{"head_dim": 64, "intermediate_size": 1792, "norm": "rmsnorm", "norm_place": "pre", "norm_eps": 1e-06, "qk_norm": false, "init_std_qkv": 0.0267, "learning_rate": 0.00311, "schedule": "cos", "batch_tokens": 131072, "doc_mask": false, "train_tokens": 414200000, "max_steps": 3161}
Each number is 128 + 32 x the weight over the matrix's rms, rounded and kept within 0 to 255. Layers, rows and columns count from 0. Numbers have three digits each.

# v: layer 3 attention value, 448x448, rms 0.0322, rows 13-63, columns 64-127
# o: layer 3 attention output (transposed), 448x448, rms 0.0634, rows 13-63, columns 64-127
# q: layer 3 attention query, 448x448, rms 0.036, rows 64-112, columns 64-127
# k: layer 3 attention key, 448x448, rms 0.0374, rows 64-112, columns 64-127
v13:112113067157109162182136116160166151106079102140174150128157160150090112146148150109092081100070112159149158126147144065130175110093132120141083143115154134131161144065131111164074132093131092
o13:142140119145125109111141155130133157156146070145161113033130120159144124085134143125146102127130159139138159113167126091142080108127072165088116127094152138119116126114091108118156093171158113
v14:117131162175075126126112155215144146071093107136119167103145111126134138155130163081140145185116157115138154088080133175133098183108146179132134148108106168118119132133120113156163126101138154
o14:164155135110112111193196095083134125149134097093162162128121115171129114139112137086132123090075146132173130125161168149141087101095180091168209125146132198152164104158115138161111154085137113
v15:110162152130102129181079117140120122072150148063111153110104170110165067153133154113156121154110054133134115163135109127155131176104147149134107146128105140143098186091111111120118126116139183
o15:110131127091122100165128118111085126171112091102135148195105124152117147149158121129121128126113103124148140062090126135091088095106162158113152162166127143042117152114117137147187135098112124
v16:175150141163121145130118110107130157088144132136154139148108144170135108149153127117102141161156140150165051158090192120135084116136138137157086139185144151115083108128122134120080130173079148
o16:144080136122117117110123116108140142109119171133120098175102075109143128103150113090128173080119085092083068145142087058086085118108086112095084139093049058151100133167128134149084078157165091
v17:134170217073106156147078161128123168127125154216088134090113157131148185116157129121151171115130164166120147143096139113091111137105058164167155137136110118132140161195134139136136131065099117
o17:113181121101080151147171173076090123118098166098151125127098130120134083114117146082161085139095127139114182107099154149111143224140179156116144139124081167110084129109101164108068103105205111
v18:092110097148133119092139119130101112172129128130102124095133151089120145166079106141121093089068166140116112115086095130125148127120065134178123125144092156147086122158119124156141174126160118
o18:131163169150117118170144126085182145121072122125128176093146147144105145112130147116125103099149100126135113121112107138075143173138150095141119102127184091131106096118126132148097118121115131
v19:145075136098151137125143157108147125122163185089064104119107135145126116151126126115109119118169099186068140119118161101093183148165106134167082092115092125159173108168143164097164140131123156
o19:102137106099133101138143106133113131165107122116129135084057134096193123138148067120092157126092101069082119109126138057126121127102159131121146136155138114159088116121110094156129172129114134
v20:110127136121137106091107169118131130164129092155143120120144145123137138177079118174156144144123147092146128125166145111143149176115168149184193197144138115137110133140144146138145142163122146
o20:066034135129144151137189143153082111086097194163108088135070091095144086133169103090156104107151156170088154124089061163112174150098116094101130103108121143144154084114161100171151163137143136
v21:140117171148198133116124162136140142127113150177102149158163086153113134133095143065120140124078073124078137138165126134144184130139152093108128095082140150104133165159149139104174136100150152
o21:109141138106093161194132103107161077137110114102123096135118104087132077117104160162087063123111117203081148129139141198133167106150148120143103202143140138119146112140115095160104108126118183
v22:094122142118127112139182080147157099119119117104093117121134142132110153142135152141148097123119179170116181102097170134105169102119135102155110165090089147163069113102130159100126141137144110
o22:169085141119079139097116127148157156137148108144107136109132141114156127126135113173115083098166111141171103113143112192062170145159154149128141124101124128142150154078165126128120166094154034
v23:140110135148155126068171122119108134151105130064173145169077120124145101123079135122127132090166132121095151110150104152086151143115121133102081122092125150174115096169146105126123117153137134
o23:159098152127089145132105143109139123127048166110118122103131109106145128089170104124113067172154097158127121146090167107131075109114150102169111089111140140119131146130144132076076131138123112
v24:054170135092130100115112168141126107116154183098165119119120109119142141100135162104099099077118150121090114130172148159104120130132168113178158162146122123140159119127145111142123137099150162
o24:172109146125140159098137127121145104166150105147126099112092142161131115116133104074145127112133077055115136121120126151171120109138167164106142140128182110142111125135118133132119090094149133
v25:120094106115130124122171118141109171165155130124104151147149117137108095103127130155097128141165119134079084124160113128061138201167171173135084094124121115140177148108140098119106130079101138
o25:088142155172120150118085104163121173152110104121176141104072097116152117163124094165077096127123158139082163175097146095175124184087124135128193158103078089092173149129143135149149081155117121
v26:107159133089115139123129073094125140156083113139127136128154126145060175119158124089126154091091051144120179096107152144161100183144148093108121115113179149087103099160121143153120119126170098
o26:166123099104128130062126114061101136126128099113130077111130103051180141129047171136112106147145162167091167125101141119144111114098140151086091167115081154124187103111140110108117094133085113
v27:154140175175112155134129144107173130081147133083067135106139073103157158162107126149139097099144156124127097120127161136146129160115088075160149151114103120109168139119147129191162079167099149
o27:117137108153089111127112167123136099114134159105123157119062170169141123121161122175161119110121081162129123104057129092113169106137100135190195147112132100126038136101110187146129191090133141
v28:141115120114142145187123091134139151067126068109151154124107115127133126123174128126120116135112138114129106060113137145156114132128149190102122117095152151123149121122108100138087085162107192
o28:146098153142137101134129074086102130130127137154128164136111103147100171113134108063082161132142105163149091135128085114137136107122119096175126123141138099122136071085131140101165134140117131
v29:125146128099188129125115133165131148121103099132141130116124107162138167126100103130130116144092115163145125102154110115111121175146151137066188102119135122072123111164107155120097129074152141
o29:188155133115118141129130125121118092181062113160109181197168085107146140104095113149125106152187125117137160125136112127107132143161139127145132128105133132164154138145130162151156119098152173
v30:102123128135169134150132123176158170170142167156128142107173131133156166178100182118063116141124107120128155088157142065098128098123141146130121130149140130118146151111138112135121151149133126
o30:106125089155120131146155131092117140157040131176182139099129144085089031134165090087166156097138062187137150125121194115099102132126136136148124123129143146109135149163146094133061191136110087
v31:097120155133177126119106138119171144207143177077149135119114119140144111127085134128144154146106127118098089120135104143093159160078149122124127087122124083158103138138140150125159140150149144
o31:096139126122178146135163096156145082072121105186134096107115117093108077113146150142123087063150083137125119128133131157148111107122145093123129134104087133082147133137145127096104139140106142
v32:149135087168121074097120148173204091138115113078129082126120154103136140124143179097130153171134169159146112134155062155120121071110133092118149122117105096134075104108108107116119144134152144
o32:123129113127117165210140155156130133098163087166081106147208147097153121121137106201165109134055094174126153097135160163091156123129147149157130101101150139117155122121141136121131151120104124
v33:136118132092125151125113157147092136150136112133127105128128136175111092131132100080142114085097118137159135175120121131097142170119103131126090114147171183112101135146129109140157137086151103
o33:157174057155147133144167110158121118124175067151131171112131153087136118117072121145102163137123117077152160073172065192150091098155087138173156136111068149166200153165085161066137138155128135
v34:150095119143100116088096126107097118120140111141128118085080127170163163111149142130109161141143112082154136108153105150117178109139116142148080160104176115129142100152057167079107113127119167
o34:119085143140169136108148137178094139164132136145152149164066114136100115127150115170134091136104198176135093135093090147130093119134187104148120114136157169142146111086136105148130162115172116
v35:120132146102163136088165126123108132120116150129081150130081124110095103103144133165108098118125100188146112123117163168163154141132133139101137111096133150133091139075072098118138163068152154
o35:113141099130139143189091169150145150123138114149090137113131104123132164123114149123158132101144131154110101126084130128146123137180121115145090118140180125096171186160079170092136148143163049
v36:141123096066138097177078112144125109117160154070110150139056168121171119103122152079130065095140158144060124123099168110085084120099096114124186138118111121112155167056102104139091098076133116
o36:107119123122160169082098146061128096143140112183116171183167104127133116175105108145099091156112125104111154110188144096136170060090064162130127116121086179144090101114104127102129121146091120
v37:099143120172125147142092169110131155161090135080135154159130102128074130135144134143123107144129137139097147154154121090109150138112089128170107103046134101156176111150142136153100109103113117
o37:142143097170099065110178113101158112119150129128155143115130134127149169207127137128154088130113097149113132125157134129091149145131162177117111144169158108117159107153119137117102128173166153
v38:181101165084141127154093178142146156134149100134121129124110127166110125129184124167124128104176060150147121097134110105070167143129155191171123096103104104149193124116102124107086100091113114
o38:137101129116130112077098141171187067155113130159116130150161123124136098148120130146115171123123156118092122159134157117115059139094149141120094122123117161154121069170111142130142125106106077
v39:143150171105127118125130091176133097175086121172093147141159120209148118125121128149131112080120180164107183173136104216132157168118111133089057144092161180109106138125156152150128135125140147
o39:195154137181113166090144123080116079129189147078130095128154121153103065138109170195104109111149099107087079132081175156102158085125100181069179121162161130151168158153086164061099087129181185
v40:110101127143124150121105111092147115080164129128155135107119148080127117109116134099136131135107163120073058127147170147110111101134150140157081139152131098147120088111139108147070119116126129
o40:151131161083060120103142123161137115168135136126118127128097133119098091097154180168093084131155144055110157107093125162094138126118128095130183142101160151144086168108095161142163094162071143
v41:127129153132111122174149125164143118095088150165166117120157147155089110100132127085164139141085181126134133164176102121097129168132119149130086128140106177118126130129150157156143160122170092
o41:104116090112104110104114094103139123132144147132117174081100127084114093138159137181141117081145138120122173104104138198118110071168108133142145173146168138154150149152121102081094115095136121
v42:129158131109138180102160097137147118105084100138166088052139127163104150144153167111120184100153086104154152134186129170123072128102127168140117121087173167089080161131111138124145095103165167
o42:158107148120098114114107151142152090119180133111124116199189170174062094119085150113142098106061151139105080142175075203157147079057163164074158134143151148094143124131097127147155133121150090
v43:125099120146192157100101172127138137190155091102109095124118162133122129138107144148158134139150110101111127171165119117095144158139108111105136109149119144147130140140115102145122106095128085
o43:136150122097137099133170155169190122119101108117122126157091192109129070112126107130145150100156146139137156097037166148122140094142125118140142152080096146142054101131097108133132154167127156
v44:131202158093109114162114170146114087134101063164143182116169148176152126159081176102123139185057126155161170095146102153132134133138130136104108182130163180099143185168133092146187113141133181
o44:103089106204142153130129088124153093124174126124177124129129109116151111120128129160132104068189156090140118118168135129138152128156125147121174194155137078090129097098133143159156091199168167
v45:166129167128161133097117172085123168135087158155094107152124139137084110151154135131114113125105140109148107163155120124106108122126120141139139116101155133146107112105141148187136135155137142
o45:106117117173092090118089120076106108136180101127128145117108094124077096113125125098105139103123197145095116098136128150147119096162127135147149161115144157119163129115119111078128123137161136
v46:158117131141121117118103079141079137124135099102137127098077149128141058148135128196127111103122145146136182137150125135123088144096126105148079115113130135084147107132121141147146131132093110
o46:178056121154199134150086131191155135073103178154136121115121119087105112160114186138108103102101135128123089134112095120120090113054160149128214141110166109137135158118096128141124049113063108
v47:103099078213178093145124098118116137092138117141071152124128125134145142161117073153133177112145116127131121125106168079142124150148140133081146128132111108104136131154142118124085106123180144
o47:105147111136121154154144100106130183131085193142171219118133104130153104085199079165076137114121090181148111118104113138128131127077117119180125118140136146146081148138103174146136124105105151
v48:119144146150153108135136101109141089099136132059123142161151157083145120059127149101107155158107127118141116118129139122163140078129098100095164077173146131141116142138097099097143154135097138
o48:087096141151122166141131136152127126168126119166095086160065151137160137133170133128086121177138137148108158148140147147142110103094084177105106159130132117123106098123109140088129088123104130
v49:130131137154113111138110129156128127100150144148106128126140102148138145160100126113134117131126134111134122126105132134119143119150156106168140098188115138151111088149115126106142130161095163
o49:087097103106091148110142154119109121135123101160143101131145144087161138154105105120086101105175108084141103123096122088131085058123170152183091126160107137132121158086144179197098144093126100
v50:096165119142168157111167117138121152195087117129152159120157066146103161067101141166099099167115152160104111111143150131138133178119090147136116091136131134122119107139148141096124060111113155
o50:146129153151055197128089124087121143111169145111136124128168123127110108144144081128107139089134105113076117107121123113090110111112106084117141116162128126158143127174093136116160157106163108
v51:171140129107111144132115136092124121088074126112103122125154136144152179084147112111188139131110110166139139127162113111149111170087180163070139149083101183073192151167070064152143125135138146
o51:113173112091079120131095118106142113144061074114132166192155132132146103121127136132141119116169163171147122189183159145151123156130112170129146136127173097162080164127109156151133096135140109
v52:179082160139113122151094158109109122122119122121133101143139069131138101132095174166121094130126169112124125127114132211101131124136121108112101096122100132107168187132160137085137113119187075
o52:148135107094167117204114166097140159137159122143173185116170110169115105130090113105149156131144162127154118112150081122140113092126095117139167119129156098105147156145114073152145130167138112
v53:164132164124134103111139173139134109117107123141147180106138132097089116140176142155107114155104096104101117139108117098127122124128133144101109148156130109153088092172146139164086133162174129
o53:070178142146108130140100163161155130155118107167165126159119139114103139168104198152074127128081138128117122100132091112122160110112173119095128146096161139175157104100107130128114142133163097
v54:148133142136105185151134095150121112147110109139102150120139147165116189117123179090154108120087160127131146110091121151143113124111127103112145088130102143097095087152145161111102112158180085
o54:122097167119116153086170121147179157104134138151112123161157143112147143117063157118106113160155133170135108148176231145152158136185092110136174159106133110159147136077088126162169159067120111
v55:151157079149114170113156098129130126109152113132156131136191133119131112121135097132156152170168121107129123129155157146136101082133105082109121111111136095128197171107131131136114112143128081
o55:127068158127117107168142122137102093140126145147106132144173089099143114148102152112104187136101138139171107163111115141144130147119174153121122067140114138121078128060146165155143147106057155
v56:138129142134125170145167167153097154158066129117067121134196047154141235162122118120106138120134153158133148134141124160117104147109161133161109110148124130151159158125099146110123107139137158
o56:093170059125127140137106124161124043137127151131141157141117153142089124184079119142134123139163076116164132122187070118108098110106132172108160179096104110146145096088121060136123185112127151
v57:109126140141112100145102116109100173106167134105074133104141105108171072082112118079167126099129127151106159168116168091151121200102101158146086186145161164124122126135103135161131098127121121
o57:084117087158167112097121159138095129185090122103147124114148149099149086114191144165119133113149129109140141113113146141150151165138145123156203113121092115146130134126114139170086143096113172
v58:145158124156130103148137122141190159126144180136205117148111059123118109124128125134143142191130060143173060144108154112124144146104127072135124121134107123173121121157135120171120152130082175
o58:077089191101113159123136163108135141083197098129113127127131113073124144114192110128136103149143138144079107106132148097106108140165126089186089128091119148077122119149169107133077135168155135
v59:165131118139149122130128094117125128142129096113109208158129120141125091185134130128153151064150119161119141138081107166146112151117131167140146135097110086167129157090136174141127159125137123
o59:087093154110105077170081181108132145153126113106140071114126214107142181136085087088144082079199137136133103128152160117110125202145083144128149183167176140091096114089065062151115119127126100
v60:144075131078128140089120131109061123110092090147124099153140168107138143078138107064101123157136141122182178091174130136115097152148107141116125113115173150114134129145116136160145122146130088
o60:146165164095160039144080103146074072171191118124153145149152137139128097108089187138114169129091143122173149162132083108115114178121184152118122094088129168127139151170080103152121161138135144
v61:198109113165169087108116145092152134134135150118072153124177137180140148120124153129131108104097136150163110128166087114151112133153139140122156139099109185133127140094081113123106167171112100
o61:118088199111169139128094164142140150118137147114172141092092141124158125150120121126118146103155167121152129142130149084113139150104117131147093097116128141146110178175097103132138065091157163
v62:114143165141172111127143102131123090110137128170082147137101124113130123123138105189145159135163121153133115116122124156136112137163139114136081081090151131096102148126130152158121144186149087
o62:115116099093129151112077149171032093140134114125190078122140073072121110107126108123132138104125131121123089178095130130097072111138151077071185092147177168130150157153141101129105126103144165
v63:153118121146142117117147095094142142098159159078145100144138113158132118126152136103140146136105174097149113183128169168120102061144121104126137143123077176138128151105125124163139107148165145
o63:143096172135058082148147114140111154086141103097113129094122116112071118120131142189143082112168160181094174074143111120142119070121118159077083074148185124107098114086154110176093085111139135
q64:086115127076111142092096135110098091133116103116113097155115188111150149151120154111095132105143114097136165140128131146118152149118155097127160119144128130144119111121114129133140118128089126
k64:144111125197147141147112130155121164113116133136128098074104072161112110135121112126116144092145119128138155078137119151128135102102154120130090140127134158121135099114146101131146129124150135
q65:138158106150156197116150147134118157168109120120105118090101113149104115164133143158106109102143115090139062111120101116174104090145105171099149102094129136135122146111140142136125134166109120
k65:117118150102145068084194121131138121111139147079119103146148121137148138094120160117116130142116126127188113099146172082176080113118149160101194161115141099101100112122166161111123118133111184
q66:085137123138151170153136124135115154122139114126125154132117127098118131085114112102137100137115095143127116137136156103128124171142109121134104116177130130138133135163128131076138131153145123
k66:122106150099119116087119175125093145095137129124144128097122126171118119122101160151119126094136138138154123109140090094130136145158151140119098160094134102137125111135147137140111153168160132
q67:078122147132073122120115121139162131115138148152099129100148150154130129115121125112165108132093155143147123094092120109177127099131181107138167200135119123136121139140137132146066112107118140
k67:146158178074140107116143133107122128112124125135088119154146121112145124124169142064108165118161087097119144120136102094134112104148113184139143159127163130153113156151170124168136136100163094
q68:139163116117111109122065138125148172152089107142122139125115137112131149084121117134080179095115122167109124137088120091140093165101130105149146109122133166124144089098130145111179121117156053
k68:128112114164129110103156105113069078106154136074104046131134107143146161109087163145140134101129172093098095149134142122141110121105127095130130148131093165127102159118098130132111156096142074
q69:132130140110115149151142139125101092088148104144145158094156177149166136156125106145117090118109124100140153130111117150137133118128156074169075145100112168110144125146123153165106139130141139
k69:124109098134091133156161078134135130161111163167157139164141150079165184098179155152097121126064149124129143100074151127092151133113164103168175127138123118133114093119105140103097143105117119
q70:149105169097105120133123164110131116198143116138107136159142100126142108134134122104102085086141142139120125101062153104139111102119108161163068139105095116096139072107125185098142105134117155
k70:133115117133160106083153128102144141137137100138129116146081093129146078136118079121142144164138104139123077121146112097133118113095118096115180104155161086133092093092145110156105113120179140
q71:127161111166131154172102186182137120134152106124137144125128088078118105178127112123128163159120140092068126149148151094121126108143146164127149092143147106115114106070165131127143104101167150
k71:110153122125145155164168169101148136138106129139158124118097104116122089114115087142120063076133135088171113098076110104131143124116133143137129129154141112169143126118110208144131119145103155
q72:134116080096109123139150138146141089126086089098123152116092127146143157139180132063127126140092090101130146125127167100139153081114106135143149057147131086127126100127155163157171123146124085
k72:094115125098148075094166154078120160157092149138053166114174127135173110141158114139154134107149108142104119117124141137074127146128109142125146162139108140149118120127109089127116094110141139
q73:178137133103184120177091131119136152163146129117096124158098127112152099183154125078158103170128060105115138112123120091120124080134089127178136095166159069125105110157143159097111067078133127
k73:076078146117127126134112157127135173116131120172113109131140129083118160107149124115149102129153110113142129171127081183097107148153172143114153155127091134149111094109105108148077156115137078
q74:109133149135150101157135101193131150160097137151136143155086156082072152065107170079119149122159173133184163152118116113097110134126127108122088075153151155098142147162152096098143131107166085
k74:129120115112117110162109096073112121118167181117118151166153110114120153131112179134154162118117132098064112158104146129143102072100094103058148122148107159172134126159118159106127148090136111
q75:115082097109138183113149161151154055128170135171136131137120134123132141089124097165176113162107151098107184165153098184142138151166146173100134180164128146094161137088137136132149142164140147
k75:050169141145120113108154104148102120148155147155122087108092093152161112144142140133133165105131083090151122087142155132126113120113137190169125120167115162114115129073174181162101105137135131
q76:102089115134086153182118123117103116153153092144116093120102135107125128147164122103129150126092069118126152123163121127158083149107117131087094181185116129106135091101105134145102158130117135
k76:135130136151134120127192098127089089114143125138128091125115124139159158088146114078154097113120083159149138118102104138129157134122155138139179128085132126155064119107162202141151095120139173
q77:152161147133163196081148129077114184081161136198117118167210159196147157115151132161082119081143118120168107119193138151091156127087129117114131123106123198116151156111135158142097138170159126
k77:111084123080168162070152112095163171101133107175241125143141129153151133144134098105121152123116086115157115111146101218133138149175093123134157143146143170172142157093130159153172135146119156
q78:095169163108087115093179135082113082127146136086077097061136182082111190131102211137142135128147157088096170135145144106160113130144086168120180152100122086126114118131181120098139133111092123
k78:143149156099148125125128112087203121119105150157148159123147096146130108190176100175133160137069039091147133130155101163117132110078158196119162131137205108134155122146107133091142124144191126
q79:118107135154155112130136136117149131116126128105169149158151166126136114132180098147127126158125094116119133083199126101081156096125143091145118149159106103164101120172179163115106057103102159
k79:178152072125114160153152124114148155135196149148072096143156147125145139134118116116116082159137111111179123154160128120163178195144100119123117158154106100178130099122129204162132083121125160
q80:159138154109172165128096126160149111128126124148093166094106171092141125133079160079132124144186161087161096139169150137110116154097191141140074141118102163178102155109138154085124156129102142
k80:183141121065200132123167095101111183048079100162114141140100096173136102147155161123119090090167120093123130172171098178151144126151144122115114136126164152068139131115156123066072120133115132
q81:187115168135175142083096123080121094198163112168106164171177102165140135111088102110104165132140163191161153155093115108136156212154183166152115184072168157153110114109111134122121146110145087
k81:110143152120163096110172147192144152139105059161165140146107110146117172187129144111124150158133091126154160110182137098142141137158106079078127130125177113137171072067128125209241139114140126
q82:085095156175147152139102188109147122152191118174168101159129111151119145100106145121110108108164102175083073135126107094080109082056095142089131154122155141106086104098102128119172170151109118
k82:075145070167097136141116107129118177146169138076166187113188170128076069097160123122171103135214137094165095085135093138118155107088111101150158129131150171206152078145180107099110182134047132
q83:171122138127120163121161139093127200121148116161145162154176115142060156167092121147174110145095095097104150058174175162133134116204150081177012129116167138150160157081078149059140084133140103
k83:173146147191099161090185152081083152137122125136195191156074138105121172087094119110080119157099113084156193096139107103136174123144153102113126105127149184127125142045128161178188092159083133
q84:076125077140115175110165151149119124169170150134100105061117113087183093059126082182189094112116174048170194098117107168132147193194046171160140113105073089034141111136172157127147095064129084
k84:133079148144130130115156131109140141127164152060122106115098071096126106157164140148121113147132155085092154111096147198112135126116152113162103176120161174114150176077177104128145107109121070
q85:156136134112152104143129107137077134172097095116096150095105096132139086164146131143116101120102092091193126134164111177173122091119165144082104093114095107060145145142097162140129146138080114
k85:120135151150146164089135108144077112145161108143148108138132145121174170139152104141095148141131052076133084129128146155118066143102167141153178140146124173141101102101144178143188115093119027
q86:167173211137110101103141071131135066183167174138151153117096123126138179077137139149113088099069177120103121210139125144097124108134107159171129080146099086080095175142163160141130048057125104
k86:087218158122167125121149097158098097093141137138139125177160128125113114096160137111088140110103163144083159092108156109079100121111134130120104153145082141062101116178090140141082086118142150
q87:112135164103169129103126177121169142139097150202117183173097038217134103167129095095105097178130120110147143153095099128137162146119113157156183141111186178089134079100118124074184143169130075
k87:084128101117136171083115121127123125149053136178161163160104040207165088128081108128190133081108206099167140142097119132115138156148126080107148145124181167114091136156113147116161142185104115
q88:045153109130185167097227088149111118199158095056166196134132141169155105093169135176172061162135118200138091123053160094094133098185109100118085094089163086174115174118140134136115216194138122
k88:122139079097131106156125100093165106124155159104148137097140122146187104126151146110116142167063118160103110208136210100162179123131066087186127117126066126184095164096140065092062131109148158
q89:120137150111183196095094091198162126140094127111097101125116091184160168139127141179156116082111134075002101120115056141116080192154140140137132144079149126118120116176152136109088186137127089
k89:112123101089155154125113147138128172129101095099113098144156166158151144077103126136151055200167138148061162115109072039100114107113194142147110101124107188135165205153110107121116234155085091
q90:080157203096104139111183124153126098150128074134092126059138207170212100123180168148119129169159139084000195154144176090081152113164157132080109097139117086115154119103107168172167101151095117
k90:134182158094117157066110179127164126143066098154096078079130139134114130220129147098107150215101140114080127148077142065121146116130126193051118166101150067088122108177140170087094100086084157
q91:147100164121127124123126138137100088113127142143141098126128098071143096137148122138139101132144117082168158077181084144140106112132161105124173136191153193042105093134209171113094196139191120
k91:178155141131108165085127159162079080145182112141150051137091159104160141109098090115142078148102168180123112159167165133134101112052162117078097211125121153135089170148159134079100177082194213
q92:063107174162108172081187139138127133136135142123149208131177116139048151122130160129111210140139144118117191119084130088127195085144050089148024142102151120080113127190172086134103140128158151
k92:064041151138144155177218104140132173153168168107105126073169137179083156100109157167072164127141203159125086104099176111130235043138109046164067100094064142116092097100169084125080138151149161
q93:086201160085168123131209065110144141153155156186105092099189084115123121160191148141159102150168103150123129119219155138128203159099080113084059166132077092123166134145105177029141111137100126
k93:102118099169156151158179112122205133087144213139093107137093189210116096138129146205126161143180150185139175159131108097130202136133112133123038149129083086102081114164108127121100112055115160
q94:113211110151115110107152135126169058144167206091162144125157107128120117163060176108120088098112155101046139151209130051073108135186101100120071146131133162101129138175134182156159068192097137
k94:125100175189133152164129114108144056156150186094122076117137121208128105177115133166105096103111117116129144141167143028070129134151149229112163094117180098169147142114120080255090075137126113
q95:080178107105117075157141165107151183111169141050144170118120194187141145129150139143108182182120089085137187127134206140170145152129085161156010113104123102136135073164121087126072153101154116
k95:117118162110155041097182196111132171144097150085196129182199154132083152142180177122133182207156149151132109103122175139154117191136131160131008125148137110127100121127124084080133193093156126
q96:120124122119138136108109113111111125116129095134124132151102130124136104112147094119173127146147087149138131162091124169128146122157159091103118106128156118112163114056137177101149155137149162
k96:125141133151129150145127126120135126164137129150107142126127162144124176130139136105127094112128121096127101125140152129110129151139079125086158150172119143148105095140136128176154105098097093
q97:119132121097116133126143114113116118158150093118114087109097110135115154174112132120118144127122152100109109124155111112130165136132117136117158113122157171126104115140195090117149148109132105
k97:079160120178155137129118091131153100120128140108141098156120134163167117125159127101147161129074094109125108111135087172121141160152146090089090128136110135130138111099130139150139155132112176
q98:152104140104091110145062121137120102089176110171139161147152160091136150097104129128111104104088157103186081134120112169142124102121124100164111133133133158152147104094099133128120099131158146
k98:124147122108115119139139119080073131174136149125135094121159088107117121176144147126098119099182106087141126146130163119101095113097116142143112089124111127112135176143111130100112121118139129
q99:146148106136105127160143092099117118155143162077110095146168136139131092135133108153141131084156143121136133092155101114118138116147139124167101128143144161144154149131104176130121140122154120
k99:159119113122157129152106151097127100138105097100116121132127167109155112108111128107141133147137149146144106142120146110143119110136150122131128109142127140149130182107149126113124078102169129
q100:120130125122104141127094124115090140150148119132115082129103094132138143152150141101100113120097064129111141167119134109139109087126112143109170139152058141134106163115159142105120140124080113
k100:154089127105132143146098108062136137134141102109150142156113086105118106143104140157084111151161129106131095103167102160132125135105145074124128112132145133119140149090139112146107123086163137
q101:196187141128136145130138165120160152125168113117151124106081067122143145185104111114109120139109078146143095131112145128108158146137090128142149122137108131113100119137105139112089136146084132
k101:060092122102137149134106084119091129077158104120141151116119148120112124130130147140117121105104140138104134159109134155169158151128113174115087089120134111128138135154126133137130149093137131
q102:146130138081118147153133172151135093151136142120184162129137118121093122134158119117126128103144119203103132103143077165166142136140147115162093114122158141117143121119142136117110131151160148
k102:119163112151131121116134084179127183136096117110106118131107139134114083131081116163112133113116116106096129145109102111118112125105138137111134077151113138118092138111121090131133135152124121
q103:099067115101128084107087150114126151121138155142128100140113136086157137126144114105147137086173191148134120151097094126125145138089107054152158170169144155164171146098146139086120148114141107
k103:155164090137147150108167115093101117107119126156157142166120142122118151141107106158151119139124104074117132113165143113095122071112134073100103141123176100101096112110092134160118112120134129
q104:136123107159117130091112104115148127108144136122100129151105142152149145183045108174130134105159110114147148115117202159105084163122164082125116094123144135149128142111112160129086160144098074
k104:163138115092163131133132141180111126102078089125164138147138100091127131094147135138100094135084168129134126085098138098095155115114154178140197126154090108096111139116153148130138091081153161
q105:094098127110123133145138155148122129143110136150119094158093085128149138184146128123111156103104107145100124160115123123120172114149142186111105133103150086127118097143113101119124165157111187
k105:142143171142071124122135115158150147145138159119124143106177096104110105135126127155090091158145134105114134112130108146141158124116120118151102143131120114110104157129107143138143109122080142
q106:103167087168133127132088158110104143114144148173123094106139181071165123111099129082139104143135167078159117132177103133121093110112171127125139156132147114095187163132133187129157107073146075
k106:133096143098164114112156103127142137110164130128107156159111096142135158099129129131125126173161123136132126127183163121152143105126105130097088137129179124138103157093138160092150111113168104
q107:140120129138171166147117161141203116121149084157132115130106170105107121164143124079080124149133096195153121144147138096107081123086126146099109159090143158126148119160125102149163068125157163
k107:129117108170100172109122111137115149126105156163166123082164109137154108166132090223141144119162142093085131146126155151199118141190150151131140170126116144117130077162120064164121152171046121
q108:117109143133147122126144089170153136085133151072152139135106118153159152095085089149083107131124119132113110161138133111117174116139099091109125124141122170113170121146095090118106154147104126
k108:132107147098107117137100073113097092108109089108187095170137125114141135078109151125139125110123133135091087134161120127173115115137114103131154115087104187089155157102138148122131124129165150
q109:140123120059133124135088136146112129166119185184167144132079114113150140136159100036096146127145099097147129126092146089078180170117140150146120114159154116068088113140133112161124142177138118
k109:153131157121105109127129132118087079147094130169075123079128130137115132094162101149116140101162106106153131119122126187123090079082090173129111133135056113106092160134124168123139086129082121
q110:157130152124173098110129084084075127111079105115127173146133156116129126091148180125183105230092130101092110112093129126124136128139099161138095127093074131152157113110083164146171146108116121
k110:146132120063113134118136121089181136129115167125118133128136101125088167140128133152166123177130115147158187060141077144115145166079146126147130103080098117187093108144149069154151089116109136
q111:161088139064147128077139116137131104112129098108130141148169119099122168068132144135131142128149103162110126152128131194104154121129104081147089131134116206167114150102151083127136138128131137
k111:148108118140143205124082100162085124147152173099189077097118141133109178098118110118130162103105158121090063170132146171097139126107201081150130063102121146148140130154122159095150116075120136
q112:113159148143135174153108141128163126140154127140166189138168138135081115143080155079119192140134137144091098094164089176109118118063157164157129086144119129141092106121115114108186139044101134
k112:143126111081100139095122183144111177145099127145149122141200111127116107126113134083108137159133116074106119176174142130094134181146113122160132112127117157133109106162100121092169110119093159